Part of a small language model's weights: learned positions.
Each number is 50 + 10 x the weight over the matrix's rms, rounded and kept within 0 to 99. Layers, rows and columns count from 0.

# layer 7 attention key, 64x64, rms 0.139, rows 63, columns 0-63
53 45 50 19 44 47 39 48 48 47 48 47 62 50 29 36 50 68 45 31 45 64 47 45 42 42 49 54 46 62 38 49 55 46 58 52 52 49 72 74 40 61 48 42 46 48 53 48 54 67 58 50 65 38 56 50 71 45 57 44 47 45 55 49
# layer 7 attention value, 64x64, rms 0.126, rows 0-53, columns 0-63
46 64 45 65 62 48 50 55 70 38 48 53 36 46 51 42 40 45 44 67 36 39 57 68 34 56 53 52 44 50 66 50 49 40 62 43 41 57 57 59 56 60 41 57 36 52 46 45 40 51 29 46 45 29 42 35 52 63 62 66 51 51 57 65
47 43 52 54 48 38 67 53 40 54 35 44 62 62 46 62 58 52 49 47 45 45 40 46 32 46 39 37 43 65 52 54 48 72 65 62 47 35 43 51 62 41 44 47 58 49 54 55 55 41 49 52 40 65 55 35 57 39 41 43 64 40 28 56
44 42 35 53 45 63 56 43 44 59 38 61 48 52 51 45 59 40 44 51 46 57 48 66 66 51 46 48 45 64 62 43 48 50 49 58 38 65 52 52 48 54 48 54 36 53 69 47 32 49 37 51 58 44 55 42 53 53 43 46 40 70 52 61
50 50 49 50 53 54 57 35 37 60 51 63 49 52 40 48 41 45 46 46 55 34 55 75 34 36 38 41 45 55 48 62 53 58 58 65 59 56 49 52 52 43 57 48 48 58 52 49 48 50 41 39 49 43 61 49 56 53 49 37 44 54 40 45
53 57 35 59 43 61 42 45 60 40 39 49 47 52 50 38 68 45 55 48 58 46 29 65 58 34 56 51 32 55 68 49 53 50 65 51 43 74 48 52 59 71 36 40 40 42 61 46 52 57 52 71 66 55 53 49 58 58 47 38 54 54 43 44
37 51 36 51 41 58 58 45 33 35 47 65 55 46 49 42 60 49 54 60 45 51 47 49 63 60 48 46 43 50 61 58 53 52 42 59 43 48 51 51 59 54 50 59 65 59 69 45 46 68 31 51 53 48 57 54 59 28 37 56 32 59 35 62
44 59 65 49 61 48 41 62 53 31 46 39 46 45 49 48 34 42 42 60 58 60 44 24 56 55 39 63 44 50 62 52 58 59 60 59 58 24 59 47 61 38 52 57 59 45 59 53 45 49 56 64 50 50 40 47 47 54 50 69 51 48 39 58
54 85 45 39 62 48 44 57 48 50 30 52 47 60 43 47 39 48 50 66 38 31 45 39 36 51 58 56 60 55 69 71 54 21 39 50 59 23 40 45 51 22 53 63 59 59 65 50 64 50 55 34 61 49 69 55 45 55 47 65 23 46 51 45
58 41 37 45 47 54 35 48 51 53 55 56 51 53 61 38 55 41 43 40 62 52 62 45 33 59 52 14 33 51 47 53 66 75 78 65 52 49 45 35 61 57 45 34 64 62 39 52 49 36 51 64 51 41 58 38 35 44 46 51 51 40 56 40
58 38 51 54 45 51 45 37 55 47 48 44 47 27 52 49 42 45 28 64 54 56 72 49 58 63 55 62 60 40 33 26 51 47 47 30 44 61 68 56 42 54 38 53 36 49 25 47 33 71 43 50 38 46 51 69 43 43 58 62 54 57 57 67
55 38 44 46 64 52 44 35 55 65 50 44 73 62 40 37 43 40 55 34 83 55 62 43 55 59 56 38 50 49 31 54 55 50 45 64 49 60 37 38 49 68 50 51 55 54 47 51 49 28 63 61 68 45 45 54 46 53 40 30 44 33 53 60
39 49 42 36 62 39 67 37 29 56 62 48 55 52 44 60 43 53 55 26 55 57 49 41 38 46 50 59 41 25 42 59 61 45 52 56 49 27 44 49 52 40 63 71 70 48 37 48 50 52 69 49 58 66 53 51 46 50 46 57 63 45 40 62
49 49 55 70 65 52 70 53 40 43 41 50 48 45 55 52 50 48 53 66 57 40 46 66 21 41 50 44 58 63 52 51 49 55 63 55 59 47 49 48 52 41 52 56 42 50 41 51 44 38 48 27 46 46 54 29 48 63 55 48 47 51 40 51
59 42 48 49 38 43 56 32 27 49 46 59 50 53 43 70 54 49 54 48 76 52 43 51 54 43 54 45 50 47 48 55 50 49 49 63 44 61 47 49 41 59 61 51 67 52 53 53 41 58 35 32 49 48 51 45 56 36 33 39 61 62 51 57
46 54 41 70 46 40 66 43 44 39 32 52 50 47 53 54 48 50 42 63 59 39 50 49 39 42 64 61 37 37 38 42 57 50 45 42 53 68 54 66 35 67 47 65 46 56 20 50 39 66 45 44 50 56 61 50 52 39 49 39 53 45 48 81
43 48 58 42 44 43 50 20 43 58 43 41 56 49 53 61 62 54 57 52 35 48 41 58 56 44 43 52 52 53 62 34 49 35 64 46 45 59 48 32 48 50 58 52 60 44 66 53 59 47 71 46 38 64 37 48 51 51 52 43 56 54 68 32
41 60 58 41 48 60 60 61 71 42 48 43 68 61 42 32 52 52 80 45 51 40 40 38 55 62 49 73 53 44 26 51 40 62 53 28 65 51 41 44 56 53 50 40 47 47 60 51 75 46 59 49 63 48 41 75 43 56 56 36 47 45 40 44
70 59 50 57 46 52 41 41 70 44 52 33 54 59 40 33 25 43 64 64 74 46 43 45 68 57 50 54 42 43 43 52 54 50 51 57 53 55 43 35 43 57 63 64 52 53 62 52 51 42 43 72 46 20 50 39 37 67 51 46 41 58 43 59
44 66 53 50 55 41 38 61 55 53 49 40 32 45 52 57 38 51 35 50 64 60 68 47 47 47 47 52 34 40 37 64 51 58 59 53 52 47 57 63 62 55 47 50 40 40 45 51 42 53 57 53 44 65 43 48 48 59 50 67 68 36 53 63
68 37 58 57 34 49 48 61 48 52 67 40 46 55 52 50 44 70 47 44 50 53 41 64 56 41 56 45 42 36 47 53 49 48 41 54 51 57 43 59 44 48 55 45 57 44 40 53 50 40 63 49 50 53 52 45 54 60 52 50 67 39 34 51
35 62 42 41 34 53 48 45 47 55 25 60 50 43 58 64 45 45 60 58 49 46 67 42 59 55 46 60 43 54 41 49 47 42 74 62 42 49 51 55 74 49 50 55 59 52 72 54 58 46 31 28 48 67 46 59 52 37 45 44 41 40 46 58
55 32 57 49 34 53 38 51 37 58 56 50 49 31 62 70 60 56 49 50 26 56 48 69 63 51 45 54 55 50 59 46 45 46 54 59 39 54 67 58 48 42 49 43 47 40 54 50 51 48 30 36 37 48 48 47 59 45 56 62 56 42 50 33
56 36 38 48 51 52 53 49 40 54 63 56 52 53 46 38 46 57 46 25 48 54 36 43 33 51 48 44 38 44 71 49 55 39 37 47 54 53 46 55 55 51 49 58 56 63 45 50 47 61 48 43 56 50 73 57 46 55 42 66 44 56 43 42
57 20 52 54 40 60 40 74 42 52 50 55 48 66 44 49 57 48 46 48 50 64 40 47 46 61 46 30 66 66 53 47 51 50 47 57 43 47 47 49 49 26 45 32 51 60 56 58 40 22 48 46 52 44 56 48 53 53 46 50 49 57 39 43
44 52 55 47 56 44 41 71 67 55 36 48 45 58 46 41 61 58 47 25 51 64 44 29 58 45 36 50 30 45 44 51 55 38 30 39 53 56 36 57 51 49 46 36 55 52 36 58 48 65 56 78 57 66 48 72 52 50 56 49 58 57 46 44
57 41 70 46 58 49 39 66 51 36 57 44 48 38 51 39 62 48 32 52 55 63 48 35 35 61 57 37 60 57 59 49 63 57 42 41 56 35 54 45 39 51 43 47 43 55 33 51 25 58 43 61 43 39 50 44 37 49 56 72 39 50 55 46
44 40 43 26 54 52 54 51 38 70 35 45 65 52 51 59 66 64 57 50 38 58 52 51 34 60 40 42 65 49 50 38 53 42 39 44 46 43 43 42 64 51 45 63 53 51 46 53 51 44 50 48 52 59 51 69 47 43 48 55 48 56 55 46
46 49 38 55 65 49 69 36 45 56 39 56 47 49 44 49 57 45 49 31 42 50 34 58 54 39 61 58 50 51 66 60 57 28 32 51 32 55 45 64 36 56 47 69 48 47 45 45 45 65 40 49 51 47 51 38 66 56 51 37 49 50 58 64
57 55 53 40 53 58 32 59 48 48 46 48 45 51 32 55 42 33 51 51 79 57 55 16 55 68 53 55 63 43 42 58 56 44 33 43 49 52 43 44 65 51 52 51 36 52 67 55 39 53 58 49 56 60 47 78 51 46 46 43 43 47 48 51
59 68 31 29 53 54 48 37 54 66 52 50 60 64 49 54 29 52 50 56 54 36 61 34 59 38 62 56 61 51 53 51 41 28 38 56 44 46 52 38 50 59 45 74 55 51 74 46 55 52 56 55 65 45 46 59 48 53 47 42 35 53 60 64
39 53 42 60 65 56 54 33 37 45 50 56 61 38 71 57 55 46 52 53 56 65 61 46 59 42 55 50 43 51 51 43 47 40 44 43 60 46 45 30 40 50 51 62 49 45 64 43 42 54 70 72 51 66 39 38 55 60 49 51 41 50 52 65
52 31 57 58 42 50 43 66 50 40 68 47 61 52 57 70 38 55 64 49 65 44 58 41 54 56 52 59 56 57 41 53 31 56 51 37 63 65 40 51 42 62 61 36 34 47 53 51 52 47 58 34 43 60 31 56 48 48 52 57 55 30 60 56
50 40 56 43 34 57 43 57 42 41 69 52 50 51 42 66 48 69 67 35 50 68 37 42 68 52 35 52 45 46 63 46 43 45 23 42 51 55 41 46 41 45 67 44 60 54 61 59 45 59 32 46 50 38 49 57 50 51 48 55 42 81 45 38
54 45 49 46 49 57 50 51 48 55 51 51 40 55 44 49 49 57 39 40 59 52 44 53 34 45 31 36 44 50 50 60 57 60 57 64 53 46 49 52 67 46 56 51 61 55 36 52 52 48 44 34 52 50 64 52 39 44 49 44 46 65 37 39
39 63 41 53 31 43 65 41 56 52 49 57 37 35 66 41 56 57 42 59 39 46 46 64 63 44 52 41 35 57 39 43 53 41 40 58 31 50 50 55 40 49 46 53 72 53 30 48 55 63 27 72 52 45 62 35 43 39 57 55 46 66 53 63
51 46 44 46 46 57 51 37 45 65 81 68 42 42 42 44 49 60 37 36 51 50 52 79 43 44 51 40 47 44 46 54 46 27 26 48 45 55 38 42 36 53 58 39 65 60 54 47 46 50 43 36 52 49 60 61 54 52 50 36 39 73 52 40
52 44 62 58 44 52 51 67 43 48 56 47 54 56 31 51 39 57 40 48 37 56 45 49 40 64 52 57 45 47 56 53 49 68 46 55 53 41 49 60 53 38 48 59 45 52 50 54 41 38 33 34 45 34 57 43 47 58 48 63 44 55 29 53
37 45 47 62 60 47 59 39 52 37 40 57 49 44 62 52 44 33 66 61 35 43 65 50 56 38 47 50 47 55 57 42 56 61 68 61 46 48 59 49 47 57 52 59 51 45 38 39 39 66 59 63 42 48 34 31 56 48 52 44 60 47 69 53
49 41 62 68 51 52 43 36 49 41 38 58 45 47 51 55 62 46 48 37 56 64 62 67 76 32 43 48 42 60 42 59 65 67 61 62 58 64 53 50 45 68 66 45 35 44 45 49 50 47 60 43 45 41 47 47 53 50 49 26 53 36 55 41
59 40 71 57 76 53 53 59 45 42 53 46 52 36 44 61 51 54 35 56 55 55 63 55 33 42 38 58 46 47 39 39 44 48 51 42 62 43 50 41 50 43 48 57 38 47 39 55 33 33 72 28 48 52 43 39 50 62 60 59 51 47 49 58
60 52 47 37 56 65 38 61 65 49 52 38 52 60 48 40 53 61 48 47 54 57 39 53 46 38 59 51 47 43 48 55 54 44 42 47 58 42 42 44 59 55 32 46 52 46 32 52 54 46 78 64 70 49 55 57 36 69 53 50 38 44 37 50
43 48 61 63 64 42 46 57 49 36 47 53 39 30 50 56 60 42 49 57 58 55 70 43 41 55 36 57 57 47 45 47 59 48 44 53 37 42 52 35 59 45 66 58 30 49 49 45 45 54 56 24 50 57 42 65 54 55 48 39 52 57 53 41
51 62 56 46 48 60 44 37 65 42 80 54 47 27 42 34 36 47 45 45 49 47 78 56 54 53 44 60 23 28 36 62 53 57 52 42 52 47 57 39 56 67 49 38 63 48 58 45 55 63 43 59 48 42 57 60 35 60 58 56 44 50 36 44
49 49 36 55 30 52 54 49 61 41 61 53 53 71 49 48 48 51 64 40 43 48 42 28 62 57 66 57 43 47 53 42 46 39 32 37 51 70 43 51 39 62 36 41 67 50 45 50 64 70 43 72 45 61 48 52 52 56 46 43 56 49 56 42
55 48 60 58 50 55 52 45 44 55 38 47 50 52 44 63 46 51 55 40 67 46 38 69 60 28 33 45 36 59 46 60 42 67 65 64 59 65 54 62 49 51 60 38 45 42 50 53 49 46 52 41 40 55 48 40 51 59 46 30 56 50 34 46
53 63 31 47 42 50 37 58 54 60 55 50 49 58 47 42 63 47 35 64 64 50 69 51 49 63 70 38 70 44 59 45 50 36 48 34 39 58 45 40 51 57 35 38 35 52 74 50 61 36 62 62 55 64 48 66 51 54 47 51 60 46 63 48
46 59 38 46 49 51 46 56 58 51 42 37 43 50 58 48 58 44 54 64 74 45 38 44 51 40 56 35 59 61 58 60 41 33 50 64 40 50 46 40 54 42 40 45 51 47 60 50 48 56 67 80 61 64 43 52 53 58 49 58 48 46 47 58
62 56 47 55 40 54 54 47 37 62 67 55 61 74 36 51 38 64 56 54 50 38 50 58 49 55 57 50 47 44 37 45 41 45 34 40 58 65 39 39 36 65 57 45 56 53 63 55 55 26 56 34 46 43 55 57 54 63 47 39 52 66 52 53
50 65 51 37 55 62 47 47 62 46 28 43 58 51 53 46 64 44 44 65 29 54 55 42 58 54 49 68 66 50 46 45 51 48 57 54 52 28 72 50 57 31 32 61 43 43 61 43 59 41 65 58 61 39 47 46 51 51 56 54 31 45 58 42
52 23 47 48 46 51 55 59 46 51 56 42 67 38 48 58 68 63 42 48 56 62 58 47 52 81 37 65 54 38 32 25 49 37 45 47 43 51 57 39 50 42 43 64 52 49 66 51 54 25 53 42 58 54 36 75 46 39 57 40 56 72 39 41
35 41 45 48 59 54 59 39 41 49 51 53 57 44 42 44 56 49 58 48 41 51 40 60 47 67 47 56 59 44 62 33 56 42 44 43 47 46 53 50 55 45 52 64 57 54 54 49 40 52 40 46 51 53 54 56 53 43 48 44 45 73 45 43
53 55 31 57 44 40 61 61 52 49 28 61 51 71 56 45 42 38 58 65 42 37 53 39 29 53 67 36 58 62 52 55 46 70 65 47 49 58 49 62 57 58 48 50 51 57 33 46 45 60 26 40 43 40 53 46 51 27 45 48 48 37 62 75
43 62 46 32 46 52 68 36 43 58 50 45 62 61 39 35 34 52 71 34 45 36 38 37 56 63 55 53 55 54 42 55 55 65 58 51 57 45 52 62 57 53 52 72 63 56 49 52 55 67 31 55 38 40 50 47 45 46 46 44 45 48 44 59
49 56 57 60 48 44 48 55 56 31 60 46 43 54 49 47 52 47 61 68 23 44 49 49 53 53 64 65 66 50 66 56 46 42 58 36 65 47 52 45 46 35 54 60 45 45 72 48 72 48 55 26 39 45 44 38 57 59 53 64 36 39 61 34
# layer 7 attention output (transposed), 64x64, rms 0.12, rows 0-53, columns 0-63
75 56 58 53 36 21 55 53 53 49 46 68 50 33 38 40 62 44 57 50 67 43 58 54 42 40 45 47 53 42 60 52 57 53 45 45 48 45 53 61 52 42 53 60 49 45 57 67 49 18 59 50 50 48 61 62 31 54 38 43 46 62 45 63
50 45 34 43 38 47 55 43 58 35 40 48 54 43 38 55 62 54 46 62 37 50 59 53 62 46 71 59 37 53 45 49 55 33 65 48 65 58 71 53 34 64 43 48 36 61 50 35 52 63 57 56 48 53 46 52 55 52 62 55 31 42 43 53
46 67 59 53 46 41 51 69 61 41 56 43 49 58 52 45 48 49 48 33 59 56 63 50 43 54 47 51 69 50 45 51 58 44 43 42 52 55 43 54 62 51 54 48 52 47 45 53 45 69 56 44 48 49 36 43 27 53 44 43 45 48 40 39
53 63 51 46 45 45 42 58 66 51 60 53 36 53 64 55 71 43 57 46 42 54 53 44 49 54 52 52 56 53 44 34 52 39 61 53 31 47 30 48 31 48 41 55 52 62 53 45 46 59 53 54 44 56 44 44 37 50 52 47 47 53 60 51
41 53 55 45 53 62 70 62 48 41 61 49 49 39 54 53 45 50 52 45 51 40 67 57 38 46 51 41 56 62 53 41 44 43 42 51 58 68 33 59 65 60 48 49 61 80 52 42 34 62 57 49 49 51 41 53 28 44 55 29 39 57 42 47
49 56 63 44 38 50 37 62 58 39 61 47 34 54 45 67 43 45 59 39 50 47 63 67 59 52 67 39 57 43 35 56 52 62 49 50 53 65 52 41 64 57 56 36 34 48 48 40 56 61 56 52 48 48 33 42 27 56 30 47 51 59 52 39
71 44 45 60 56 55 60 47 52 47 51 69 61 35 34 64 40 47 59 69 47 49 43 56 52 60 67 52 44 32 34 42 52 53 41 53 51 49 56 47 54 51 50 44 32 28 44 50 59 48 43 47 45 58 43 53 66 57 42 51 42 57 51 56
54 36 49 31 49 35 44 35 59 54 44 53 58 38 33 37 52 43 70 49 45 60 46 41 57 51 38 54 43 45 43 41 42 84 35 57 20 56 84 47 42 62 53 50 26 48 47 42 72 67 70 53 56 55 50 48 49 74 46 42 63 69 62 36
60 80 28 46 38 70 50 49 57 53 60 48 41 37 39 62 49 44 34 44 36 52 39 65 61 52 32 59 58 65 46 49 31 43 55 30 43 56 27 64 53 59 54 33 57 49 60 47 67 56 50 57 50 46 56 45 61 46 80 61 37 61 45 43
55 51 59 67 45 54 50 66 49 59 43 49 50 57 59 45 43 40 50 46 55 43 38 51 53 57 43 41 66 58 63 53 59 65 56 45 55 35 23 44 61 29 44 64 58 33 46 68 37 21 46 43 50 66 49 51 52 41 35 61 45 43 46 58
34 56 44 50 50 71 36 68 51 45 73 41 51 55 51 50 41 50 26 51 44 45 49 56 57 44 43 56 61 57 52 49 38 48 52 52 36 59 24 65 38 37 66 53 61 52 53 46 61 76 46 24 49 59 52 43 72 51 50 48 42 46 48 45
41 40 51 39 52 61 43 65 71 51 57 45 45 30 53 56 35 57 37 71 37 57 47 43 58 35 68 55 37 40 36 56 45 48 47 65 59 46 70 31 26 52 52 49 51 44 50 28 58 41 46 50 49 59 65 47 68 61 48 40 54 55 61 46
61 57 46 36 40 26 48 49 55 42 37 59 55 47 29 48 70 62 50 45 53 60 48 41 43 47 58 58 43 52 44 49 55 44 56 48 49 51 76 57 44 54 48 49 36 58 45 45 43 40 58 54 50 42 65 58 64 49 56 35 46 51 53 53
35 54 49 41 52 62 45 62 66 49 55 20 50 62 64 61 63 61 46 45 41 58 56 59 64 48 59 38 53 43 43 62 33 41 53 50 45 43 44 54 50 43 53 53 46 74 37 39 49 56 55 56 54 46 39 41 53 46 56 52 53 42 44 32
42 47 60 41 32 48 50 77 59 40 34 43 47 45 41 48 53 54 41 45 55 46 54 49 64 38 52 33 54 57 69 50 45 51 57 49 63 43 63 41 50 34 59 69 40 67 57 45 30 32 59 57 58 58 49 58 64 35 47 40 43 60 60 45
50 43 52 37 60 63 57 36 58 58 48 49 50 57 60 43 33 42 48 50 52 63 41 45 48 48 58 55 36 50 51 67 54 38 41 62 46 40 64 55 57 63 36 48 59 65 38 40 55 51 59 45 57 34 59 57 61 60 56 39 41 30 37 46
40 31 52 48 66 62 34 34 17 36 57 51 35 61 50 49 46 46 46 63 45 42 38 33 33 62 64 48 45 63 73 56 58 57 51 66 50 49 44 41 44 51 59 38 42 32 67 50 43 71 48 32 54 62 67 53 35 41 46 41 54 63 66 88
62 75 47 49 52 70 37 46 33 52 47 43 58 40 37 50 55 60 43 52 47 51 43 47 49 43 57 58 61 41 44 52 30 49 33 61 29 50 35 79 65 13 66 60 51 38 35 57 62 64 55 43 58 59 40 63 60 49 42 36 41 56 58 60
55 42 51 51 46 57 65 54 70 55 45 55 66 26 41 44 53 54 50 70 49 38 40 53 53 48 61 36 47 36 52 28 56 45 53 38 63 51 45 38 42 46 45 60 62 43 61 62 54 30 35 46 46 55 46 49 58 49 55 58 52 56 40 55
44 58 45 47 47 53 46 40 39 52 38 43 63 46 49 54 56 68 42 66 49 54 55 45 49 38 49 45 35 50 40 38 35 39 54 54 65 51 63 53 56 42 48 58 59 70 48 52 42 51 37 54 44 52 57 53 56 47 62 50 56 39 55 50
48 37 55 31 45 60 39 44 71 54 57 52 59 51 25 43 46 55 56 46 53 58 41 59 72 60 63 26 53 39 56 49 54 56 55 49 54 48 63 45 47 55 48 43 37 38 48 46 55 62 58 57 60 38 51 41 24 62 49 57 44 51 41 60
49 51 55 65 47 46 58 35 49 64 50 54 58 65 71 58 49 57 62 53 63 56 50 46 50 61 44 41 42 40 51 46 57 41 44 47 55 51 36 54 57 48 30 43 58 50 37 59 43 34 40 61 42 48 50 48 28 56 50 67 48 27 48 53
48 65 40 46 44 46 34 55 49 64 57 42 42 46 56 50 39 42 58 53 30 54 78 63 43 45 41 57 58 58 41 50 56 67 45 52 56 51 53 37 47 49 54 39 50 59 55 37 46 51 61 53 44 55 55 37 44 46 41 44 54 66 59 39
51 61 31 68 53 40 40 41 38 50 49 44 59 63 41 49 65 57 49 47 46 54 57 62 51 59 37 66 51 56 31 46 41 52 49 27 57 54 53 61 63 62 48 50 35 48 41 54 59 73 46 42 48 51 53 37 43 41 68 63 46 33 47 34
50 43 38 65 61 61 51 43 48 53 46 42 38 41 53 40 38 35 61 52 36 27 62 67 58 44 41 38 57 51 55 52 48 53 46 50 73 56 61 17 46 63 56 55 63 41 68 52 43 59 42 37 59 50 41 45 57 35 61 47 58 44 61 62
73 57 35 73 44 41 57 49 41 49 27 58 45 48 61 64 43 43 57 49 50 40 50 61 44 60 28 64 55 54 52 56 50 62 45 32 45 51 36 49 58 55 55 36 42 40 45 63 55 28 37 37 48 51 49 50 80 47 49 56 53 58 53 47
48 52 42 54 45 56 42 41 60 45 51 48 51 58 61 28 32 46 52 54 54 41 49 50 57 56 46 53 44 60 54 73 73 72 43 48 47 48 53 39 44 65 39 42 53 44 49 41 56 54 52 40 51 51 65 32 55 60 48 47 52 41 44 57
39 37 66 50 53 36 59 74 59 44 49 52 43 44 66 42 41 58 51 42 58 50 79 50 50 32 46 47 48 41 55 56 50 45 44 55 49 59 56 48 38 46 61 59 53 64 53 39 42 41 57 45 51 50 42 56 40 63 34 38 52 48 63 41
37 30 43 61 59 62 40 55 51 56 60 43 53 50 44 43 52 54 54 61 40 42 42 64 57 66 59 39 64 53 42 47 37 78 46 48 42 47 42 46 55 46 58 46 45 53 48 49 57 67 51 25 55 50 42 36 59 40 48 57 61 47 40 43
38 51 55 46 52 53 49 48 57 57 62 55 62 52 60 37 39 48 51 50 51 50 44 50 57 37 44 52 58 49 57 54 62 69 51 66 26 48 33 53 38 36 54 61 57 34 43 48 54 66 53 50 51 52 46 47 37 67 12 46 60 65 44 41
53 55 61 32 42 42 52 57 58 48 44 61 51 45 34 50 39 53 40 38 54 62 43 54 50 40 63 56 56 44 39 63 56 52 51 55 53 60 81 51 57 59 49 46 59 38 49 46 48 52 54 40 49 28 57 60 68 52 42 36 48 51 52 31
43 41 50 44 46 42 41 27 46 54 41 49 54 62 35 52 61 65 38 55 47 59 47 50 40 51 61 43 45 51 59 56 45 48 53 51 61 51 83 57 58 40 61 46 53 49 60 54 44 49 49 46 46 23 70 55 67 35 47 52 57 50 44 47
47 71 51 61 64 57 29 29 35 56 48 29 51 69 67 55 45 56 61 45 44 44 67 62 41 59 60 43 59 29 32 71 42 53 30 61 57 48 63 35 64 48 54 37 52 50 42 47 47 61 49 51 49 35 44 40 50 42 48 50 67 46 52 49
55 68 38 56 58 64 45 54 57 52 58 50 44 50 56 54 59 51 65 51 40 41 51 54 50 59 44 47 45 54 44 41 45 47 56 42 46 46 23 37 36 50 48 46 49 55 47 39 49 55 49 60 47 66 47 37 46 51 60 53 53 53 47 57
68 69 61 30 41 55 50 58 55 48 37 49 40 40 44 52 44 50 51 21 58 48 57 51 66 23 36 46 54 47 55 59 51 44 55 50 70 59 55 45 51 52 50 63 45 34 41 62 49 35 44 74 60 41 42 58 46 53 45 50 50 49 59 62
49 72 55 37 58 45 22 56 47 67 58 47 32 60 64 53 63 45 50 27 38 61 59 54 48 38 27 49 59 49 35 60 41 60 67 53 51 44 54 40 42 56 40 61 72 63 42 52 46 57 48 43 53 35 54 40 39 58 48 40 75 46 56 40
55 60 48 63 45 32 34 55 40 42 37 47 60 58 50 60 57 52 56 72 48 50 60 50 48 60 54 57 47 36 44 36 51 48 44 49 51 44 51 58 48 40 43 46 33 50 53 50 47 49 47 49 39 72 40 46 42 52 53 59 48 59 55 65
60 49 56 54 48 46 69 61 68 42 53 65 40 47 36 53 46 46 44 42 71 58 37 52 51 37 63 60 47 47 47 58 57 28 42 59 46 47 57 54 54 49 56 55 45 42 63 45 52 27 53 67 47 28 55 63 52 46 39 48 34 47 52 43
42 54 55 67 61 64 55 67 55 49 53 43 43 59 56 61 49 50 48 41 65 50 41 53 48 62 51 42 46 47 57 31 34 23 47 43 32 51 25 49 50 48 54 46 69 72 58 37 46 53 50 50 49 51 36 55 50 49 71 59 47 41 51 49
59 56 48 59 47 24 46 50 49 44 41 64 63 57 39 48 54 49 52 59 55 55 37 41 41 52 57 49 49 47 46 46 58 49 63 45 47 43 71 45 41 48 42 55 52 44 39 54 37 35 41 39 50 46 72 52 78 52 60 41 45 49 47 48
49 62 42 48 56 58 52 50 37 40 52 62 62 41 54 51 32 53 55 59 43 32 49 48 40 46 36 54 43 68 53 38 45 61 41 48 45 65 33 38 45 52 45 55 59 51 56 50 43 64 39 41 43 73 64 48 57 57 52 36 57 68 57 55
49 43 49 59 68 45 48 61 54 49 55 49 44 52 31 46 58 53 61 52 69 50 32 48 53 56 56 44 51 46 33 50 40 58 52 43 44 43 74 44 55 56 51 45 50 61 41 34 53 36 58 39 60 38 50 39 64 42 63 53 54 40 41 54
64 65 60 48 56 58 36 57 40 62 62 60 39 40 58 69 44 34 52 52 40 45 28 51 45 53 52 34 62 49 47 43 49 51 54 62 50 53 21 41 44 39 38 48 69 40 58 58 55 35 43 41 47 56 47 52 36 53 44 54 54 68 59 71
38 40 58 33 53 53 45 46 32 54 47 38 49 49 50 51 34 52 42 46 39 49 61 65 49 35 49 51 51 57 53 71 44 51 41 63 73 54 71 57 57 45 57 57 45 62 73 47 48 52 53 48 54 31 44 60 44 39 46 48 53 55 59 48
47 56 47 47 53 58 53 52 57 46 49 44 54 58 58 58 72 58 54 50 48 50 55 45 41 59 67 42 44 47 51 31 48 17 49 56 54 53 33 47 42 47 48 55 58 69 49 44 37 66 47 55 41 53 44 53 49 46 66 48 43 40 47 51
39 39 54 43 51 49 56 47 43 56 52 49 61 36 42 30 52 48 30 47 43 46 41 54 50 50 34 55 61 65 48 52 50 75 60 39 57 52 56 64 68 62 50 52 62 62 53 55 64 57 57 30 54 40 48 45 46 55 59 51 56 47 25 32
55 47 41 33 44 48 63 37 55 53 50 60 58 35 35 46 60 61 53 42 45 43 55 51 53 31 55 60 53 59 44 51 59 56 49 49 62 70 67 51 57 61 52 57 48 38 38 58 56 60 50 43 48 37 58 54 58 49 29 37 51 50 39 44
35 61 56 38 50 47 18 45 34 46 48 33 61 68 58 45 59 52 32 56 39 60 46 48 42 43 49 46 51 50 45 57 46 50 56 63 41 41 66 69 49 36 46 67 55 73 55 47 45 70 53 42 55 45 52 53 49 45 67 40 63 50 51 40
46 43 57 71 56 50 67 58 42 45 57 66 55 53 60 46 28 38 64 49 65 44 39 41 49 66 44 57 47 54 61 40 63 57 45 47 30 55 22 55 47 58 39 45 42 24 41 54 55 52 48 47 50 73 45 54 37 68 41 56 43 54 49 54
40 59 52 69 65 57 28 47 31 54 63 55 48 63 56 43 40 52 46 65 57 47 32 43 55 59 49 47 52 49 49 68 69 70 61 40 75 44 51 56 53 50 40 45 50 27 27 44 31 45 44 28 56 56 64 40 49 54 49 48 45 29 40 64
56 47 59 52 54 49 37 62 47 46 58 55 40 58 52 46 42 44 52 48 52 51 61 50 44 53 58 60 51 50 39 70 64 64 43 54 58 41 54 43 55 58 43 44 41 46 45 43 45 45 58 45 54 50 51 47 46 54 37 32 41 44 53 55
49 39 33 47 23 37 58 51 64 31 44 33 48 45 32 47 71 54 43 40 49 47 57 58 63 44 44 45 50 55 75 58 45 53 60 44 36 39 51 61 57 43 74 52 27 58 73 53 56 49 66 72 46 53 46 49 36 35 49 65 49 65 47 46
53 39 54 40 46 62 40 53 56 45 45 43 36 52 68 50 44 52 49 59 43 49 59 50 54 47 65 60 48 51 57 55 61 49 46 63 40 48 20 48 37 39 62 45 38 35 63 49 54 57 49 60 50 63 41 51 37 53 27 51 43 62 68 66
53 33 60 42 59 27 52 34 33 54 43 50 54 53 39 51 48 52 56 58 57 62 42 39 40 58 52 59 33 41 51 51 43 51 41 53 34 49 79 66 65 53 45 40 38 63 56 49 60 40 58 57 51 40 53 63 45 60 52 44 56 55 54 45